Weights of a small GPT-style language model, trained from scratch on English Wikipedia: 138M tokens, 5901 steps.
Each number is 128 + 32 x the weight over its row's rms, rounded and kept within 0 to 255. Layers, rows and columns count from 0. Numbers have three digits each. The size before them is the row's rms in percent of the matrix's.

# layer 2 MLP up, 320x128, rms 0.319, rows 188-221, columns 0-63
095:132130187152123118186105146192100150155103128124129193142094151120158183197145101061176107144064117146132097147088171116176122130141077111120142134081137129170151113104156107181093176127133145
097:142112142141132166152111133091148161115129151082167042095143061068151112149152107082116159096152106179155138055113140144109098099040053103135111113116162131163111139098140084154152132109137098
091:148119125102146109129141109093052080180115164104138131137075100140129174192193090116118076166141105091173110162203126154155135220076111148117123184113115087111166138137068110145119126153088149
103:170083107078164121198062151123126110157090114158139099134178118146112133063107151142094152113188155159117099146130120131163138100132102093086166132152138147078134159094162076119149149119108137
112:118142139124117100130196231156190062157110088110114077148123153176086152118112099099128131193126163135125132114100118133151178108161080117161137129129089112154103155127109102128158143110126075
099:160091115167157154155119114182138138097157092083139114136132170124075157103067105117176094104109134085122049143156092165191155129138144129165145146157111092202118158162167099125161116112180142
098:104091165113056096112165140102119084170106103153131117145125091107130200190137078144173119192160170125044119152074095171151169135131110128139066078049115135116122173157118098153106127092131146
092:082152167190075090099139139102101114120175160166114072148177108108165138113143118129097142167116137136049098107126120201142054145105105095191129172187139112151133156127114147150144128180063129
094:151151113112163131133108107133115186164143124128045109172130096117143125155120175167158118107150132158141122110172068126110102130215049097098142158158101160093100170119101093092153125166095065
092:087148149141154105125109131123180178125111150117168088056126080131144115158103137105122106177109105108093167109122069062142084138121164117092095148126090154121181084146176081128112110166153139
100:140082194173157147068127118219150067104144091179161172132188125115165126116083150131122198155105125136090111131101152128152143125146156106109172132104138146153102106120134093111121124118180111
099:148099137122144126136168154140123129099171159106072164097119116132068158132125143167128126160168144132098104160088063112131155116105178159137045157073106101141200141120135162140129123161166107
097:139153129106173179147155131158198105126195169125162126186109106110078132182109122146180093132088130160106125114130150157112109158097169084121113112138077111161065092123130066128092108157132181
093:090126151173159063167181093177088134111169162147138082085129126105137127065090165159116111136143167142138158201166102158114141145098149195112156162135072122132135145083064116074096056138187156
098:082105146173098072134137150168117140148094137126153133157084101185112150190112151162086167123192099160170081177174153158146096161125142106169186114121139134133132132197125192125130175144105080
086:119103060115101162120169130084120159131126115145123112179110064077098109195139116179087128136110058115062150134082092092122194161133138082110105133083115144138101149158054081109147141068111117
097:090145154108140111147077134086074154141149135161066127118102114103104192103084122157145130104107089088090136111114077136172129092138095144125060146146094126048113154082093103134170135177129118
100:088102167118139129113053132098175090119109225156108097127213158110113076102158122131148135181138130179148117149108119144099127096077144077126140145119169145104118116167113151125108135139064150
094:143098110079077097127105116110124118105087128117162087138142170122107131193078117208138130150168103099167133090146165073167149141121085088087101089080146214087098109105077116096106114110094155
098:069149161097115077157086131128099064103091129144122194098120200092159115121144055144104114139131123112086103137116133174171100186127143105144105071139195148124136134147148163158050172138091085
099:093125139165142133134149141095150182146097177095146135147180159145100143163123198129128085125129155133145115108169210173128128100168123189126131168125182107112140162123101129169115136138152194
100:116147191160126158127092108111121144154144140122137118097198097149157114170162126150187110145091118112113062185128177135160118110143155115104162118078185142067148149134091142171126096145168115
110:071128107137123115159102109132115165117159129197168160097130140119138195098140149153123110159094158101125132116140095113168134125136116082115158129092121181079125111184135103122146104169050060
104:130157105102142135156152059058110100126101165133124098109109143146105062156139057139125148064076121134146125139163121125136107041160159128122133170121134145089110079128114120158154144149089156
092:116127113116118086110130174149124066167160185072154142139149175160070121124096129148103180095149145136107123112159107145101144089175097157152083122148156146121063099127082086106148116084140157
101:145198087170158128201146106114129090097037146157135127109181134063155090133157131087112149165096206120106127192153163131119105136081128124143113144157135117132138134110141129106149171175149119
109:169103069100158123094124119117144153161039150098119157128164122145144136150151050082150099155184122118144224149119148099122130152116171187098157131113128136114101115107093116147137112148134162
104:060115106118072143161108125138117192090126165126152100119087084157111091117109150089108108132113106114167136108157083140081164136112095122186115204147152196218195134157112186096134146103121093
107:134156135119083144111059105105151085129094159130134087128095197090101141186130088177145090105214096136109130158098108094090197241151122130155073105092125146108183109109158140161138141104111140
098:180126111135101124160082094093064155084092090106158143156084123144139145135191101117164163143147147069179157178095092085109093107109143120110113162104165203153185182110103154155149140109174203
094:120103157155131112088055171147140136137124183128114093070120152082124128137115181130164137159141131179162172176114116146106188107141165076119205134148127126048119163101105080127135079140073081
105:145157131075085124114141197163151096121069092115076148144138174147185084143113120164067150156088129129114181143130096085076136131125061126087084134094103155151134111046153113187101151146175122
090:142123133099132181161118110108144109095152086156150086103123142070092122145158122141113153136038164075129090149113128155103126172053152079132152126102178155108123171153153178151080097171151106
101:140094102163129143121112100092107140171207058089085161170120181187139130086092094099166188159111125156069116149140117151131175111149130146135112145148119117129117131128115092089090173081107152
# layer 2 MLP down (transposed), 320x128, rms 0.289, rows 188-220, columns 0-63
101:135135103087118203131165100058105153114146133148139085133141137178081081127173072156140128109158087102088101121152157139056098180152095142075149132145148117097104139103111120114147150133091122
095:107150107174095087173155130072176154088137104099172100179211102154157135131112146143138123121120120087142100159148118087150166138104144059140134157076103167091141155104093174039140139105156093
093:200094096060083166100167196128126089153148092154088151149152165101112062098131141117091128125136128105134093150109133127154119125117133122164101155168091118199103171097133133110112161165133130
092:163136120161162099142115136147142116076183135169136179115154097126203165131057166136100120157150149083047160130134151131157115114122094165079111141115175068139073088145136155094125155094139063
110:135134077157117156117157102117168101162170145178101187164116141102149136116143079117155136153148109149163098070111155136085196140075113099146088057092166109129146164104116173071171068105127140
098:101095164125110159135141104139175087107164178137135157148116167145149144109104129116171095124086124126147134106171157153139119100153178119097145138146073140182169114200095071173186093148154119
099:177138129184152126201207114108078140127150190135106105099089137102132108140114118201115120122143176141183087122135127095134107141185099097139131118136135052144137119085142173104155124114162144
091:128088151170140127119129058113138145135182107138120120137117128107117130120145106169149166141183149201142078161150142141142105143147130152107118151085094109086122137103130146178171084140128115
097:160132151109082092171194153032074145114138171130093154123125120071173058101183164121094122139159103138145154123128200152113156106182111072113076126085130116132109153121142114130107075130115132
094:140089110107094172120105181093178103144134139113138094169162115148074142138115138108158174088196065127118082144122147099113134147107175154180123219144147138081165190139115174105147046155145184
100:086127149151094146121157135158098171141150185164165143103047113146121128089169098201118160152124130164117041152137107132179061158080142136145107121185147094082052129135109109160171076094146156
099:138113104189135131091181121110142094185168101115140118131144160173137193142119159129147130174128154166111118150157103169108127142153063138167123117168166151117106141125113088090129141154150199
107:120122145137116098129160148114172164081097111116065176226122145170132153119151131140141108168167094123110152118096110145115123170139139089105079141165148106091173101080146072121153142125157155
095:131065162185105127095179106149139137137156099081115153118124150106087114051151161170143126083108134136161119138135060114081087115131116128113136185134175104198148181154168141172137160080148119
111:098160126118115120228166124108149098130170124157096139151162117112053106121088142142116106168145124071107140161157105154132121163144128189127063107100143117125169170113092122112143117117097144
093:114103080120148139146114099154058097203125174078110168156187146088142126113117102183120124154091098123103167095146102169058149222134110135156123137155123091097083131209129104157137141116132114
102:202107087113115133097138106141123106176161090098092147123112105150107153099128108137129087168066110141096113143085148154136116098108141135133087182132074113133146180067165109103139157118090090
103:150117077113102105143091178136098129099123192151131132102153149115099124167098119080106117128139109121142209111114167094084118137168126133104149155154117096051123144153073115152147122128126105
098:119122161136168154118118112176119107159170128138116141100184171162129135073134066083191117062158116169165134150127095152132194202169182177148190124161145142107111137127198164119123161119182092
104:192100101153162119140208124153063166132151127082125122091099125097117089114106145087153119116108101112141142123159137072102078102130078142154075082154073126117174172206150135117160147112143173
102:087085176115179176102091130171122126091161124090156146108159173127174106109071150128088075123113132099070100119098117109119127108121088152124073093168099146127149129078143139119095126086109098
098:183162125058075126129156149115136160131092086150083107108105120084034129153114119168107109144108072089129144156131136104097113155161127146147115132098096138108149146148118103152084096145071152
103:080121128164098091165127159134110103092133119098152121152208154151157151132113164124097176133087110185184162152167071129175084119111136107070158154119106157177111114127172133100086159110180096
102:119131095111178178116084172144110115061093162122134129125114122139119181085196144123153175121070167182071115109048149113157105175186124086109093204116119145093140187142151173104128119148129085
095:098106140130109133159221173145112146154151158137164167160162102131136102133105138082106163158189121190114111133114097199186101210069123119120144110135113125132070139105118118089140134174139172
105:122109122127151120092123142125174164149132062117139122076127137088071131140112117121148153131123117174124138096101165087103079111162143072124147158142148150112051167093096161071185170180130220
101:130116047076103086097138079184105178118099093094148186157070135042159084143117119100087112186178128122159164108157091040115112120105148123153194167152135120119164127126127113149131167157061103
103:118141149158116088090128130105091156121132112164121144067126118096156161159119139129171123115102119146135166096066135153165160159140218131153133162134075156131111065123143141114128142143164121
099:126148130135093149165112108174136124130134082174097183126052206201117102136157124170127135107145124170163158114110150143175099107119087149143124109114149113139185168088128065147140059149160052
100:131122188106126099127118170125118167156189098150069138064132102105151139095099096160140114055089134090111125159129137104139097157084126129126122061137140131140121179090153139167110165082099125
093:121085088181119131154160155050103079161114128077066105180122075141112151142130133114127161126110161105129097164127134060132105075135102160096116118129089134111165091188101132129099100135130108
095:168118167201181128091177132066129138175155160159106130135105139085140115142121088094128101129102143118152196199156151188126166133086147062106097071103110138142089155161129107126144101081170160
092:133147104172111189111136122112127107145075064143101141183134122139194136135107123091119140174131140125162068162116095138178124064134126113110155099125140107121146142132128111072114069107194190
# layer 2 MLP gate, 320x128, rms 0.315, rows 189-221, columns 0-63
100:146115139093172193139112153107108119174127177128122062119133032067162157119147094072128144134109107148123127047149121109120138100045082115171175129111162111163102170115132082159145108133148137
090:184169099095112109089151180181185143101115094115087169118133159058146109099095145209097118129175131098108200131090123043159086107159149127123177117168104140135120104134145106118047163136156158
111:095105118137128186135109078116127139121199113155111133118146079134088137182150068126101138129157129139120111155106155173187091127103094126109121112166152157132122111116207095095147124105098096
110:137124126167150162121142056111111133124154167170111120082132106117127180160110177130081141130127165105152126156139173096073137133118173134121063093112174109107111118152163140139151172128082206
102:193143115138093136067102119132129124144102139130134108091147137072106077113119136120150185106146155180121158063111136111117124099161112102129173141159148101107135098129082167088131134163064108
093:070100136130114143123141149108148137169150162115122220138067134117096179140104100123159087167091163143071085134124136179140136106092122162149049148112072098093124128101128124152155106146119131
093:128117100069144117107169113112158086099087111097144143119126180154098109151123157140148097162158117091092154126092104149067209150137068158036065155165149094131150125094129071109151135066120086
100:146026107112123098087115117135106099127101139107148083061108088081153125130110196148105115070185151134181108164131101092091139131190094140092122139107188163106117156117118121112111140145107130
105:089153145054117174108141096088147135113120079176099113155128146113056159131131101119122153168155144144172203096154174155105135165100152147122150163127164159086163160142123133097186108096097132
100:170178154148051099128157149093128147136115153135187119114154080105109175095175085140117047166097154197116108130138133102148109155054117180128078179161195140117144103146148120124168121145159102
095:166181133113166116157132104142151113190101078196135116118134146156161123150077110139155107093098156115071087134134144221103082128132110179096169082113149129121092187145150098162133088088082098
100:179109138101081073145134138153138102118052141103128158083169182124160078131118143154114165157121164106170158161113127092126170122161061125130153152110156133099177127122129173122128107122168070
094:155152079180115128110171168130125118077123164092141128126129061110071168152184182129101106147123088141115159121101172099150138107073184096123099164092107095128064168176082109217111085174083137
107:141119100140096152074105094134159160143124154104146107139090096079144138127150121116068100114172152112127104121131182109098045131123139130145144118052100202093099160097126112148106158138105172
096:161146101109160133109131137131157173136132109143138151141150133102069120133169135193095105093109153057140115202091133100158108132119179138064103138119126138114136162119117066124179148105102177
091:141173130145101112150151157163111150144101159099137209146150128167057119113162117053109121136118174131143125161171120107137115119095157163124103140104147093185091055186140117107104110188133161
106:136063091146155095150141121101149132180099078122175134140126126141151146233128116074132170115115131081136096153173165114132141135169158096101141164137130152120093162097142106144113068143083173
088:133097126085118188135118157146190086100144130111205089153171136155122145135114152097130118167124091121131155114118096088152126163074109118135124171150111145082159142130094090118074070111083156
105:142138132136156221100160133110127209156196150111074123189112090135149165131172129090167086126133186130186126147169138106098165100140110110113117114136093171098129120181164077099113106099171178
097:151128099126169095186120096097074161131178100089111104089092093169117221117132114093148131129103073160145120141125057194139108101126126063172165127128119116127140143163086107210119147150123119
094:171080085154158142123089102152212085130112102145088149146154128122112155079128113088150115099113128119105106141059171118125132123146074107149186113125115193151107116049160135161021100132109159
103:069177166116148109159095115157108141137157143114138185090084139126150155104115113143125112152106138056120084104132115148164139108181112095121133141134139144062126130133155117162154084189067071
111:066132152121101116082049195075123152095095182141114123164149097110048103151173135159149163164095142170072137093098139097090150138147196065148149134126119127102159112151183126114144123191064133
088:108131138136091113149143082143100183117138143076178153118130182117155143103067120102158111135142190143094123113185172108169111133120122152098170194158089108140087163179106119065198150132123135
102:131055133198192132125153132143082136143155073147110137089113141166157136160135132115118193127140087146117165094119106086122149159116176161110146077141091076099148155075120075104146063124086155
106:132084089099116098102110067111129168153048075084159153171108109100159117157093106101088111183134121091138161109167150141093112096139119142100160097159149169125149135109114100089128144165045120
091:129160095152187111140158138153081104182091138167117161147161182164143111069161104175106123101078108130144161141108107078177122126138127087149122116166156084093159162078098041092160137142120131
097:077129094119150154170165129090126203153085149035089174111134143109075145067153156141097143102087163180150145141151116130120102082130098150146096173103111086156090133128121159159138113171155097
097:117110100104155150091093087156126116186141107130149123149116089122117172159073186153069182166144136145081178145115117116162136147133147127146133109166109092087076115124173087125136083109138156
091:095063154128109126102084101057135102132155090119098067137106180070117130104149097094169117115163147164134171135137108155108167146145147159078129203149135113079135133115091097190149137112125086
085:146168092121133092160180190134111149122036101113144098082089151170156141119154122154089068158161141127149116117121084105131093087089135122086142144048108099135104104110159140175115147140130129
095:186170136068138137099148179139162150142129118109081129098155104150177120108099161134079099155163142151132140117138082120175107172131119178205065180126125120142117167124114131130139062119134078
098:140172119128132084097109148149100075164076163110187075105159134128095118145159128154185043136146124082144127113183154129100111130083112121142092149114152123159183100166149095170143159131081143